Each number is 128 + 24 x the weight over the matrix's rms, rounded and kept within 0 to 255. Layers, rows and columns count from 0.

# layer 10 MLP up, 640x160, rms 0.26, rows 549-570, columns 0-159
[[101 150 128 129 125 140 117 110 113 120 144 178  95 102 101 145 110 162  95 169 105 115 122 129 126 109  93 118 163 130 118 140 119 140 100 121 153 164 122 116 162 118 127 131 105 114 117  96 111 149 109 119 124 134 134  69 116  95 152 109 121 131 147 139 120 164 186 158 141 110 132 113 116 135 157  97 144 132 167 151 132 154 161  88 103 171 149 132 113 101 144 149 130  99 123 121 106 150 145 123  78 137  92  77 126 162 119 122 117 127 145 184 154 148 104 109  94 147 100 143 145 155 162 157 121  85 113 118 194 121 119 128 113 136 128  98 158 175 131 142  79 121 118 135 123  86 133 146 153 135 154 142 114 150 105 107 123 124 107 133]
 [173 133 174 115 132 121 148 142 154 159  94  89 127  94 120 116 166 121 132 157 139 170 147 147 136 135 117 127 132 143  94 120  63 119 170 129 138 121 129 172 159 165 171 137  83 188 142 131 103  71  97 148 148  96 114 132 140 119  98 130 166 136 110 101 109 121 127 165 143  83  99 103 117 103 103 128 157 127 168  93  87 134 110 118 132 105 126  73 136 105 155 132 131 133 122 162 126  97 119 118 121 111 124 140  94 106 149 120 132 129 119 107 110 128  97 149 107 156 108 132 146 135 143 114 145 124 115 126 157 132  89 114 124 142 112 130  96 199 108 122 104 156 145 173 142 139 100 143 135 137 123 144 107 108 122 152 113 138 106 141]
 [105 115 114 124 131 107 152 109 153 104 142 147 132 131 105  92 146 148 117 149 137 108 177 147 112 138 115 148 140 138 116 128 139  80 144 112 130 144 135 121 120 154 141 160 131 117 154 107 148 145 121 148 188 150  95 147 138 140 140 162 118 114 115 123 167 131 136  68 101 152 162 111 132 124 142 112 148 100  96 138 114 141 145 130 130 143 163 130 122 103 115 101 124  78  92 150 122 130 113 108 149 115 123 138 136 115 110 124 128 113 126 119 119 119 158 149 148 123 138 102 141 122 131 173 120  62 109 109 174  94 118 117 128 143 180 177 122 117  88 117 100 146 137 102 154 155 175 113 127 141 152 129 105 133 138  87 144 156 137 127]
 [115  84 131 158 190 159 167 101 109 127 114 157 121  96 121 155 123 144 133 142 135 109 119  98 166 143 121 146 121 136 124 174 111 157 145  81 107 139 172 126 148 132 126 120 103 136 102  97 105 109 153 114 156 115 145 158 132 118 131 123 103 112 130  80  80 118 150 130 108  97 191 110  80 135 109 130 123  81 164 145 132 145 113 151 147 134  91 144 122 167 133 111 180  87  90 134 143 113 184 119 139 153 147 121 103 150 128 115 107  90 151 109 139 116 131 129 155 113  98 131 113 144 129 149  85 124 125 146  64 119 133 138 127 141 100 143 138 140 104 174 161 132 161 142 165 110 149 111 125 113 138 105 128 120 133 109 136 157 122 128]
 [133 126  85 108 130 153 151 163 166 118 110 127 121 139 117 123  84 164 117  86 162 170 131 109  87 128 125 143 145 108 125 139 154 129 135 110 143 131  66 129 114 132 170 151 147 142 122 139 140 174 124 144 145 124  95 139  78 103 152  93 119  99  84 142 119 114 181 122 130 132 130  76 111 135 105 160 142 115 112 187 179 147 150 128 164 142  76 130  98 121 126 114  92 128 100 152 145 149 159 136  65 126 147 132  98 127 140 145 113 148 163 132 113  96 102 141 144 126 146 150 137 134 175 138 123 104 124 155 107 100 138 113 119 156 140  96 141 133 120 133 139  90 104 116 139 125 137 122 131 130 140 118 146 117 114 176 147  94 124 122]
 [128 127 117 148 107 121 144 114 120 111 105  82 120 131 120 125 105 149 141 103 113 129 124 159 145 156  94 104 111 143  96 138 151 115 195  90 146 140 113 148 134 100 152 150 130 183  87 138 133 159  97 111 164 108 131 101 140 142 168  76 118 141  90 123 110 131 121 143 109 105 125 178  80 170 113 138 163 133 135 102 146 117 108 153 118 114 117 156 141 147 111 136 133 152  85 120  96 137 119 118  86 133 121  79 137 153 132 122 131 105 121 151 169 143 118 143 152  84 191 130 151 168 129 137 116 183 113  62 134 116 167 124 171 173 121 128 144 113  90 112 145 116 130 100 149 116 112 148 143  94 119 106 109 161 149 135 104 112 163 117]
 [158 144 128  85 126  97 128 144 130 121  96 132 126 121 126  89 109 157 148 169 138 128 104 135 106 104 160  95  66 114 107 116 154 145 151 159 107  94 122 133 151 106 161 119 157 130 137 155 108 118 120 103 131 143 121  94 102 144 160  74 174 145 121 125 139 120 138 113 137 116 149 170 120 116 123 140 103 110 132 114 143 123 145 142 113 116 168 141 143 138 159 141 166 180 152 109 102 160 131 102 113 143 149 111 134  80 139 128 118 147 122 104 158 186 104 161 113 117 148 135 117 114 122  69 127  97 127 116 144 147 175 132  93 101 118 170 147 124 143 135  83 125 123 138 116 147 162 115 125 122 128 136 122 126 124 106 126 110 124  91]
 [109 144 130 122 132 152 129 127 137 116 136 122 134 139 138 146  86 157 117 121 141 120 117 156 146 137 102  60 146 137 129 154 143 134 105 115 102 139 144 139 156 146 112 213 164 127 159  85 110 130 185 140  94 205 147 126 102 143 110 192 160 136 136 114 162  97 130 113 155 108 113 115  95 125 162 126 135 138 157 113 150  85 155 119 124 127 137 147 184 133 140 157 162 114 128 142 103 157 110 110 129 113 133 159 136 133 156  64 166 131 134 117  90 108 137  88 152 133 114 160 112 131 132 129 100 161 146 138 146 133 152 121  95 129 110 154 109 180 105 118 171 129 118 126 176 101 129 123 152 111  95  86 115 120 146 144 138  95 101  88]
 [125 159  98 152  83 115 123 143 147 123 143 109 102 105 106 129 148 149 157 150  87 161 144 148 131 188 102  93 105 149 102 157 164 124 101 162 105 114  90 105 124 129 121 146 121 103  98 124 110 120 161 126 119 106 111 137 132 112 137 141 135 142 135 135 124 112 118 128 155 114 129 142  80  92 161 134 132 132 154 126 124 112 124 134 132 124 134 154 140 125 125 157 106 122 133  87 123 148 117 136 116 126 152 152 129 131 104 130 186 114 114  91  98 155 161 149 117 128 102 102 148 134 156 142 126 130 150 105 114  69 118 124 114 113 130 123 123 129 134 118 195 137 153 131 104 120 161 126 161 149 137 123 152  85 171 156 124  76 136 149]
 [102 160 147 124 147 143 123 138 138 131 108 145 139 128 143 110 155 122 114 123 170 147 134 136  84 113 111 162 161 118 164 115 129  88 118 129 129  98 107  79 105 145 132 136 102 142 136 105 110 115 114 115 148 135 182 103 141 140 149 127 110 115 142 137 153 141  69 131 121  99 145 121 142  95 139 149 103 168 122  98 110 103 135 147 113  56 178 198 111 165 165 129 105 164 115 107 100 130  91 109 123 170 115 150  98 134 106 148  84  99 115 133 132 144 136 158 100 151  89 120 119 117  61 119 103 111 131 136 129 104 127  99 138  98 138 121 128 128 102 136 110 151 157 200 111  79 111 146 149 102 152 105 169 123 153 120 117 127 125 120]
 [ 97 124  96 159 155 167 108 162 147 179 163 115 147  54 134 105 144 121 147 134 183 122 125  83 114 142 156 125 174 126  86 110 130 134 132 123 102 168 148 155 164 103 123 134 126 133 180 113 145 128 132 131 121 120 117 143 133 130  99 162 149 100 104 107 141 139 157 116 135 144 114 154 119 140 110 163 141 159 125 114 138 162 148 118 119 132 100 134 118 115  90 134 128 137 127 112 106 149 129 140  83  88 148  79 141 164 163 145 119 162 135 147  94 134 122 105 118 123 137 113 133 167  98 143 120 147  91 150 130 152 106 143 169 120 125 140 113 136 132  92 111 118 126 122 162 100 120  85  82 110 161 119 147 106 117 124 107 127 117 141]
 [148 153 139 123 103 135 159 156 103 124 111 134 137 125 142 153 124  97 145 126 163 130 163 144 124  99 131 120 179 151  98 126 122 144 114 163 163 133  84  85 145 143 141  93 121 167 127 148 144 118  92 119  80 128 100 166 122 141 138  92 148 160 139 117 140 136 156 101 146 118 126  83 135 145 117 141 179 137 127  89 130 184 152 138 118 127 111 147 151 131 169 133 122 127 103 105  67 147 138  91 113 137 156 103 112 127 123  83 118 134 114 170 131 111 112  89 119 133 118 135 100 149 127 120 103 154 151 115 138 132 160 150 160 155 107 142 140 135 136 140 163 149 152 128 149 144 166 127  74 120 152 111 123 125  76 115 117 117 101 105]
 [106 126 173  89 131 172 135 145 159 166 118 122 128 109 117 137 113  94 130 157 112 113 129  91 101 124 145 123 136 129 153 107 126  96 156 105 149 107 137  90  95 168 116 158 136 137 167 132 157 184 107 137 112 131 154 143 130  96 135 146 126 148 128 166 135  98 125 129  96 135 113 107 115 115 134 110  95 134 112 174 118 142 106 130 140 150 127 112 162 181 141  79 147 168 117 108 156  56 118 146 103 105 135 154 148 134 115 109 161 137 118 116 121 103 147 165  90 133 109 119 155 133 115 138 112 107  98 152  99 160  95 125 156 135 125 142 123 142 140  95 136  98 121 136 132 167 112 117 123 169 127 131 103 135 102 128 178 131 101 103]
 [126 141 100 110 123 108 133 137 117 179  83 121 106 125 133  97 168 161 119 171 161 133 116 110 107 128 157 140 132 111  84 161 136 123 136 128 117  82 144 174 129  86 103 119 161 119 118 148  87 126 146 118 114 155 182  96  91 123 157 161 148 129 158 122 117 113  75 126 104 123 168 106 112 105 155  59 139 141 156 105 112 143 128 105 149 117  98  99 152 149 141 110  73 199 137  86 115 121 140 125 170 118 116  97 133 130 131  97  97 141 145 100 115 128  93 151 161 132  92 128 116 106 162 112 135 141 134 103 121 131 138 128 187 143 160 116 104 162  91 145 180 191  98 115 148 126 169 143 145  86 139 129 116 101 147 121 140  97 129 131]
 [132 100 163 111 171 126  89 129 133  68 148 152  98 106 126 174 131 109 143 160 108 174 119 112 151 145  74 140 120 154 142 152 146 139 136 120 140 123 128 150 108 131 145 124 115 129  94 156 175 142 117 143 102 131 142  98 108 128 148 124 103 102 167 143  89 134  95 135 141  91  87 121 146 123 141 119 133  82 132 156 164 136 141 118  89 130 146 112  89 113  75 156 172 132 133 169 123 109 123 142 117 138  91 109 131 131 103 118 139 122 103 143 118 122 138 149 121 135 143 148 174 124 149 167 113 135 164 117 140 155 152 132 130 129  87  92 103  94 143 141 176 138 124 141 140 139 142 137 102 111 156 146 130 162 140 139  94 151 110 175]
 [165  98  87  64 144 132 137 120 152 133 133  92 150 114 127 139  94 118  89 156 164 119 113 141 143 122 142 115  86  91 117 120 143 122 107 122 149 106 121 110 114 120 117 137 130 119 128 108 109 138 160  98 124 112 105 113 114 120 136 162 145 146 150 137 111  95 102 163 105 101 160 153 100 136 159 103 145 115 148 115 129 150 128 112  76 163 140 142 135 172 130  97 122 113 111 112 110 130  96 138 112 104 123 130 119  99 110 158 131 167 108 144  87 176 177 143 141 182 108  91 126 145 123 128 146 180  93 136 174 140 154 122 115 135  88 124 174 152 132 145 127  91 122 112 118 132 145 118 116 169 122 122 132 120 120  93 149 142 135 157]
 [148 147 136 168 124 125 142 117  52 180 139 110 100  84  99 122 120 134 118 143 154 135 132 143 159 138 149 140 110 130 105 167 129  89 112 145 133 163 127 170  85 122 136 183 171 121 136 108 128 159 172 121 148 124 137 102 122 170 111 166 113 107 122 128 139  93 150 104 107 158 126 105 126 151 144 137 162  72 125  67 115 129  94 107 149 127 133  92 135 102 157 172 125 128 133 127 122 128  94 130 123 136 141 169 177  94 185  82 116 130 101 132 102 145 158 139 136 132 140 163 115 132  98 118 116 103 114 144 134 102 155 139 121 143 164 125 113 110 124 111 142 112 135 147 148 126 158 112  84 102 100 139 119 129  79  77 110 153 113 155]
 [138 147 113 158 123 129  65  74 127 102 114 135 105 125  99 169 144 178 119 148 103 163 112 163 145 115 113 154  75 158 141 147 143 103 133 114 124 164 141 125 113 130 144 153 161 162 147  69 109 157 146 152 124 127 123 139 154 124 112 136 137 101 119  87 127 108 128 159 156 128 135 118  94 133 146 136 105 109 115 105 133 196 143 103 137 101 143  75 122  91 114 130  97 146 145 152 102 139 138 101 100 145 128 138 132 123 154  77 152 140 137 153 167 109 136 139 130 125 135 149 136 104 145 123 144 107 118 105 140 121  98 151 115  75  97 135 177 171 167 144 163 167  85  88 105  96 122 119  87 148 144 159 156 117 138 167  86 127  84 152]
 [120 128 121 128 115 140 140 158 148 136 124 134 131 130  90  89 147 160 159 150 125 100  97 135 116 120 127 119 120 130 119 115 143 145 141 124 120 136 157 123 160 125 111 104 108 187 117 128 171 130 158 140 130  98 171 135 137 106 147 128 128 115 162  77 154 161 123 154 173 103  99 127 151 131 116 126 114 127 128 152  98 145 137  97  83 116 140 107  97  53 119  63 112  85 118 119 169 102 163 159 132 202 136 119 144 112 111 127 119 122 110 127 142 187 136 147 127 151 144 125 129  92 154 144 109 122 132 129 137  91 135 121 106 137 118 100 160  84 163 122 147 145 145 121 133 139 148 127 156 102 132 113  97 105 142 124 111 144  86 143]
 [145 154 173 134 108 141 106 114 136  70 153 103 126 101 145 121 130 148 120 160 120 103 152 160 123  97 105 125  78 131 131 157 130 139 171 125 152  88 124 109 102 125  75 138 152  77 240 129 155 133 124 128 162 133 160 132 114 146 169 162 122 127 131 104 142 137 145  89 138 108 126 143 138 120 103 127 144 123 159 119 109 133 116 153 122 115  91 170 158 144 107  98 148 115 144 105 102 105 133 119 112 175  89 177  87 141 116 138 166 146  86 109 109  92 172 119  84  78 107 103 129 135 142 114 115 144 124 131 160 165 114 131 109 142 149 121 107 141 126 183 150 141 111 141 130 123 111 119 111 152 144 141 130 124 111 116 140 154 147 135]
 [154 171 104 116 130  98  81 123 142 143 130  92  94  84 120 148 163 133 135 103 149 150 139 106  57 118 127 158 130 127 133 154 137 171  90 160 139 104 127 139 114  93 151 169 118 133 142 116 112 146 176 137 126  95 152 143 128 132 141  97 127 137 145 117 113 168 130  94 132 177 137 164 109 149 145 144  98 133 112 100 137 155 138 125 100 132 109 132 137 102 105 136 115 144 113  92 139 125 106 104 135 129 130 134 167 106 118 110 127 133 150 119 145 148 124  72 147 102 135  99 129 135 127  70 170 146 115 123 123 144 154 149  94 151 110 130 141 108 110  98 146 106 153 157 119 143 130 151 102  95 110 135  93 118 103 122  97 178 127 168]
 [124 143 119 124  86 159 148 109  97 108 135 142 155 189 150 104 115  76 156 121 100 133 138 137 160 111 122  91 161 145 133 110 169 102  82 158 148 119 146 132 116 165 107 199 142 104 139 157  77 106  99  63 118 148 133  86 120 138 147 105 159 122 103 156 130 133 133 120 134 103 114 130 118  98 165 109 173 137 154 136  80 128 149 107  98 145 126 152 127 143 142 107 145 184 130 140 126 109 104 121 145 128 140 167 131 164 137 140 150  96 122 104 156 106 117 127  94 142 113 166 130 140 166 111 159 145  66 102 101 111 111 114  97 159 126 124 138 162 127 123 116 172 151 166 151 103 133 135 136 114 117  52 106 136 165 120 115 124 166 179]]
# layer 10 MLP down (transposed), 640x160, rms 0.262, rows 549-569, columns 0-159
[[129 129 145 133 181 120 141 160 115 169 109 128  98 165  85 147 118 111 170 137 177 125 159  99 138  95 151 135  97 171 104 127 108 126 113  86 119 113 114 163  92 147  94 104 133 109 118 159 119 113 142 128 130 142 122 152 129 137 128 126 157 129 108 121 117 148  94 107 115 132 129 166 174 176 118 158 112 129 147 141 100 108 119 158 121 129 163  99 160 161 114 109  91 131 154 114 128  97 112 169 119 140 155 159 166 132 131 116 143 140 110 114 127 103 115  95 150  93 109 127 128 126 126 127 148 142 116 108 109 119 145 139  84 104 141 103 136 126 124 139 167 136  97 130 100 160 134  92 134 133 133 142 156 123 130 130 137  91 174 151]
 [103 114  97 115 102  85 144 121 117 100 125 116 134 176 115 172 100 108 118 125 132 118 118 121 122  95 106 183 151 164 148 153 124 128 119 148 133 135 137 126 116 128 104 106 150 165 132 113 142 112 137 159 126 146 157 162 125 109 118 130 128 116 150 152 104  75 131 104 125 162 112 144 125 155 112 130  96 105  90 121 160 165 185 122  99 119 160 138 108 122  99  95 105 104 108 126  95 158 170 117 143 126 126 132 131 141 123 107 162 143 118 114 136 132 150 121 106 143 135  90 123 187 148 121 100 110 116 121  88 127 165 152 141 142  97 166 150  97 134 139 109  78 121 153 131 155 118 142 124 141 117 112 107  87 132 101 155 116 119 163]
 [100 140 150 148 105 146 104 103 106 155 130  86 138 111 103 128 142 152 139 187 100 137 119 140 120 129 160 116 133 163 124 101 164 112 146 141 140 174 166  80 169  95 164 118 129 172 115 132 136  93 112 109 147 101 133  96 136 150 139 117 146 108 108 139 151 125 134 122 156 119 111 119 117  88 125 135 132 139 139 142 164 118 110 145 106 121 127 140 143 102 118 105  99 142  89 145 144 104 109 104 142 141 134 110 103 142 128  95  94 109 127 112 142 150  56  67 137 132 113 125  67 145 140 105  82 130  85 131 101 129 123 139 100 178 139 152 150 112 100 130 150 122 153 144 120 134 120  98 136 108 158 145 130  97  89 142 135 135 130 112]
 [120 135 111 118 144 157  85 123 132 111 179 138 113 165 127 103 163 103 127 113 105 189 105 156 145 130 111 119 106 109 138  96 150 112 167 155 125 116 125 112 123 143 183 113 129 117 123 153 141 178 163 129 107 156 139 118 148 126  92  63  92 115 164 109  94 150 115 120 116 133  98 112 163 156 121 148 120 106  91 152 135 102 137 109  85 114 133 144 121 137  99  97 168 164 172 147 141  45 119 129 160 141 139 122 147 114 152 100 156 119 110 195  76 126 147 141 109 142 129 174 124 153 126  96 116 133  93 152 125 119 132 103 135 126 106 140 106 133 150 121 116  98 128  97  84  97 140 171 131 134  98 163 131 116 120 143  94 157 134 130]
 [ 89 110 145 157 150 100 123 134 115 112 131 122 129 111 159 131 165 114 118 179 136 123 132 130 145 109 127 138 125 131 124 161 151  94 126 134 131 165 144 145 113 108 104  99 133 109 102 128 125 100 121 104 148 104 169 148 118 117 193 135 108 150 128 124 133 122 109 118 130 124  91 172 135  79 160 155 138 105 154 115 101 128 134  93 160 126 165 121 118 120 138 142 118 160 138 105 113 144 125 107 119 108 151 115 146 105 142 133 128 122 114  78 119 150 137 145 133  77 143 135 123 156 109 111 145 125 120 102 117 116  96 145 134 101 125 150 123 119 134 143 105 159 144 111 171 114 127 142 136 102 118 161 144 156 117  99 127 104 102 138]
 [128 116 148 142 109 123  92 119  87 125  89 102 117 133  77 165 140 142 175  73 152 214 119 132 178 128 106 157 131 145 168 171 107 134 148 104 104 181 105 129 133  93  75 125 128  88 107 172 119 110 152  84 106 104 130 143 135 164 124 127 128 159 134 114 120 110 123 119 103 130  75 143 127 141 169 152 129 123 139 118 113 119 117 129 171 142 161 174 159 175  73 109 145 119 139  85  96 112 123  96 132 165 161  99 113 146 126 107 104 141 117 124  96 121 120  66 113 145 136 138 120 172 161 177 136 131 143  82 115 107 108  94 190 101 149 114 162 101 126 141 130 162 126 108 160  58 190  74 174 149 127 152 133 117 138 129 134 113 157 156]
 [125  83  79 123 158 177 138 107 129 142 131 172 153 119 123 133 136  85 140  92  72 142 145 145 152 129 129 125 133 136 112 123 107 152 109 155 107 131 117 102 141  94 130 158 140 119 118 137 132 109 147 107 118  87 142 115 142 113 125 187 128 113 112 113 101 137  89 148 115 161 156  95 127 123 140 160 130 132 131 132 104 120 156 133 144 143 137 119 119 110 101 126 150  67 114 133 182 141 130 154 122 138 145 103 199 155 146 141 162 115 153 128 142 129 115 123 150 139 104 177 135 148 121 154 152 132 106 104 140  99 109 127 133 149 101 123 108  91 127 141 161 149 170 121 110 149 124 139 113 118  88 112 145 121 125 112 153 154  99 189]
 [154 131 141 119 111 127 124 100  88 150 138 151  92 121 176 140 177 111 137 182 138 132 123 146 121 160 103 172 150 127 140 109 122 161 136 136 148 125  64 117 134  94 143  89 117 120 125 141 149 161 123 134 140  91 104 131 146 143 170 107 118  85 140 148 132 148 104 137 176 143 130 150 159 140  99 132 125 153 118 131 119 178 112 145 131 148 124  97  96 139 104 142 128 138 122 114 120 138 113 121 175 155 117 125 113  94 105 143  82 123 125 152 106 151 117 166 144 136 132 128 166 147 115 162 159 118 184 105 126 100 138 115 143 133 150 157 141 143 132 130 133 140 117 116  97 166 121 146 111 105 136 147 151 115 122 122 134 161 123 143]
 [116 119 136 165 151 166 135 135  91 123 106 151 125 129 113 119 141  91 106 103 131 147 164 104 163 147 127 149 155  97 108 104 140 131 138 125  98 168 147 116  89  74 120 107 108 139 156 124 127  95 109 141 174 138 114 137 151 159 136 111 122  94 134 109 133 103 130 128 139 154 117 114 136 124 128 148 109 115 132 116 151 140 127 120 128 115 152 115 126 167 134  75 159 128 164 148 164 142 151 138 129 109 130 142 110 158 172 150 130 127 165 140 170 124 180 110 120 164 100 139 140 147 119 126 147 102 142 128 114 140 109 129 162  98 130  87 107  70 110 124 102 127 127 151 157 161 101 139 121 166 145 132 103  97 138 117 134 168 140  68]
 [117 134 126 150  93 123 131 159 110 103 117 165 126 175 148 147 107 153 121 134 174  96  90 150 140 152 102 164 123 112 126 116 106 125 139 164 105  96 146 141 100 162 167  74  91 147 100 105  85 133 177 145 116 132 135 113 118  94 160  89 116 133 116 124 122 123 139 153 107 143 101 119 143  77  91 146 168  88 174 106 124  83 114 200 147 113 123 150  97 123 175 132 133 118 112 121 122  86 164 140 145 138 126 113 147 116 150 106 171 130  78 172 133 123  69  91 168 110 103 121  94 146 149 135 179 139  95 165  93 137 165  87 130 142 148 123 107 179 158 146  83 149 115  86 127 149 128 125 111 133 121  83  97 118 120 107 128 150 130 124]
 [125 139 149 120 100 161 120 106 128 142 108 183 106 161 156 111 123 129 142 105  84 160 111 186 128 135 112 111 100 114 146 139 117 101 124  90 159 109  93  77  86 137 151 115 102 103 113 145 120 108 125 148 120 140 169 120 101 105 141  92 109 176  98 134 135 143 127 139  96 159 147 125 110 141 132 108  98  84 151 109 119  68  83 111  98  98 151 164 164 176 159 163  94 154 132 136 128 142 115 116 154 125 115 155 137 100 123  89 148 103 139 117 152 111 148 130 132 136 127 126 155  89 112 119 102 110 176 103 144 158 186 138 109 140 128 119 142 137 129 159 171 129 158 122 123 125 131 174 148 127 152 128  87 112 163 180 123  90 132 132]
 [128 112 144 133 131 164 128 157 157 110 165 127 171 117 145 148 121 123 133 109 139 111 115 137 124 106 134 118 147 109 141 115 129 127 162 128 118 112 148 120  75 111 132 105 158  81 170  98 121 121 134 170 200 109 123 115 184 196 157 133 144  93 156 113 112 144 143 106 129 111 149 127 155 120 113 113  86 108 114 175 143 122 120 109 138 130 136 135 111 120  99 149 106 116 129 146 105 127 143 153 115 136 100 134 138 160  92 168 166  60  98 133 150 142 160 152 134 126 128 125 118 127 109  93 148 131 116 196 103 130 150 151 136 148  98 114  83  94  98 152 146  93 119 117 131 115 134 116 116 155 116 168 162 172 137 168  72 128 144 123]
 [167 129  90 120 133 135 107 131 102 115  98 159 144 136 139 169 149 112 123 102 144 102 134 158 149 140 138 127 139 152 120 135 164 147 129 132 114 163 105 160 145 141 116 123 126 119 112 168 139 127 156 127 150 146  70 109 117 122 156  97 131  99 103 110 144 145 141 108 140 178 106 154 120 122 144 155 130 144 114 111 132 139 158 127 119  98 136 111 141 129  95 160 125 124 136 143 133 206 140 152 111 113 104  87 119 134 124 130 139 112 133 143 158 156 115  90 118 102 121 130 109 101 164 135 160 130 177 132 175 102 154 121 124 125 100 154 169 139 121 147 127 136 140 135 110 128 158 183 131 151 136 113 141 116 133 132 114 132 101 149]
 [136 113 148 168 118 135 138 140 128 109 124 120 122 147 157 143 118 118  82 130 116 133 113 126 149 148 124 100 128 134 115 133 119 141  98 154 166 147 106 117 149 169 186 104 131 108 111 112 131 136  97 153 159  83  73 143 126 135 120 118 113 154 125 116 158 124 163 138 107 147 144 133 101 118 112 158 111 101 144 148 125 105  99 136  95 140 144 142 142  99 171 106 132  94 112 134 152 121 145 105 110 158 113 167 110 142 138 166 142 116 112 164 149 108 132 112 110 139 179 130 130 133 144  99 138 151 124 143 114 144 108 129  97 119  89 129 109 118 153 101  90 100 108 108 142 136 116 141 135 148 119 143 142 163 108 131 101 144 126 157]
 [118 114 148 154 137 138 142 120 186 122 109 104 145 104  99 167 145 108 123 144 173 112 134 137 146 133 136 130 140 101 121  96 125 157 136 120 125  79 163 160 128 108  96 145 158 103 115 169 116 156 139 124 119 148 173 129 121 100 117 147 156 116 132  94 143 117 138 110 116 159 127 124 158  88 123 145 127  98  91 151  95 153 116 184 141 159 137 144 138 128 117 131 135 115 134 121 172 143 163  97 102 108 152 128 118 113 105 135 139 172 163 152 115 111 120 102 129 106 133  74 119 145  72 126 122 117 129 123 170 145 130 123 108  94 120 102 129 135 117 163 150 105 160 100 109 183 173 140 132 140 103 137 156 121 125 127 194 110 195 122]
 [149 160 170 135 147 159 114 116 140 134 123 172  89 157 109  79 160 135 127 141  60 157 123 112  90 138 129 136 164 139 101 121 132 140 168 111 138 142 145  94 148 133  92 128 129 166 158 131 147 127 139 126 122 143 110 210 113  60 134  88 117 118 102 135 113 179 131 148 124 159 135 134 135 144 150 102 127 131 144  94 128 156 168 120 177 149  79 117  93 126 159 110 105 142 190 121 136 118 156 126  94 137 128 148 186 152 145 117 108 150 112 131 133  89 111 114 185 116 130 117 108 115 138 148 158 130 140 104 124  68 113  95 126 181 132 152 158  79  90 121 121 143 110  95 141 105  89 149 136  93 107 105 148  93 115 145 173 139 134 141]
 [148 121 136  68 104 120 107 172 165 128  92 174 115 139 115 104 146 128 132  91 152 115 126 120 136 149 188 174 107 162 116 113 158 127 133  99 183 185  97 180 113 119 135 134 129 136  84 126 131 130 130 126 153 149 145  96 133 116 127  55 155 131 103 108 117 141 149  82 112 162 104 120 139 161  84 123 112 121  78 110 133 122 135  93 157 112 137 119  97 124 123 137 150 107 134 136 124 124 127 145 149 176 163 141  84  92 152 108 126 114 128 132 136 152 109 152 104 127 119 142 126 163 135 129 139 161 121 177 118 125 132 132 141 132 189 122 183 115 133 156 101 137 113 131  88 129 114  95 155 149 119 171 116 114  95  99 164 145 159 153]
 [129 128 141  78 138 116 106 100 134  96 140 149 160 132 124 117 160  95 113 114 135 123 152 132 152 140 121 132 144 103 142 110 134 142 185  97 115 117 160 140 129  83 142 138 147 127 153 146 114  87 155 126 104 152 122 105 139 123 124 142 134 123 131 162 135 159 109 144 114  75 171 151 153 109  81 119  90 119 130 153 156 117 141 140 140 117 117 112 148 186 111 126 160  95  95 127 120 145  93 111 133 141 202 139 111 147 165 106 133 132 105 124  91  88 132 120 138  75 107  66 138 113 102 183 116 150 132 148 119 117 145 168 124 138 140  99 122 117  92 131 103 107 161 151 140 143 133  78 162 116 129 115 139 103 160 148 101 128 158 142]
 [114 103 132 165 129 119 173  83 138 132 143 121 156 175 163 152 118 134  96 145 107 136 146 129 104 160 117 132 131 110 151  71  97 138 115  84 127 121 127 119 127 119 179 127 169  88 116 127  98 113 141 128 215 102 102 106 134 115 137 144 175 142 158 135 136 123 119 125 110 124 120 165 120  86 144 153 114  96 116 125 150 131 121 138 120 111 134 132 106 152 157 140 128 137 113 151 104 133 138 113 151 152  98 168 142 157 146 169 107 139 107 133  62 100 121 103  86 121 181 137 152  89  96 150 145 111 120 111 156 113  76 123 115 154 128 157 102 190 116 116 136  72 128  98  98 117 132 175 126 137 147 124 144 176 120 170  92 114  64 120]
 [ 88  97  90 151 138 148 125 125 143 146 114 121 169 138 145 122 140 145 100 120 139 114 170 112 121 126 150 144 150 125  91 125 111 121  91 151 103 146 119 168 155 139 101 161 108 123  63 109 139 122 175 109 114 129  78 138 135 108 112 103 150 135 114 172 121 130 120 130 104 115 156 123 143 119 136 158 135 106 140  98 117 117 140 138 190 149 153 104 149 123 174 151 103 154 117 140 121 132 122 132 171 116 173 118 183 144 133  79 135 131 156 121 155 130  94 144 149 114 110 121 128 154  86 138 118 148 136 135 124  90 132 126 143 110 147  96 132 126 117  81 123  94 119 126 103 147 123 123  96  81 128 135 101 142 117 116 159 148 148 138]
 [124 132 111 182 146 100 155 100 144 131  94 172 113 112 112 151 140 120 164 151 152 115 118  97 141 117  97 109 168 113 133 146 148 149 156 108 119 134  95 109 136 115 100 129  93 149  51 110  56 153 142 155 107 150 119 115 124 107 114 164 136 171 106 110  82 166 154 115 111 151 137 139 107 112 109 103 152  89 129 133 121 104 153 136 135 164 129 145 117 111 140  83 155 115 183 145 119 117 106 148 102 130 106 161 131  87 111 105 165 109 111 151 145 111 117 123 151 119  98 143  99 121 153 128 108 124  81 134 132 179 138  87 126 141 104 143 156 135 111  98 118 175 152 132  95 108 180  95 142 145 171  89 148 149 126 104 124 165 175 117]]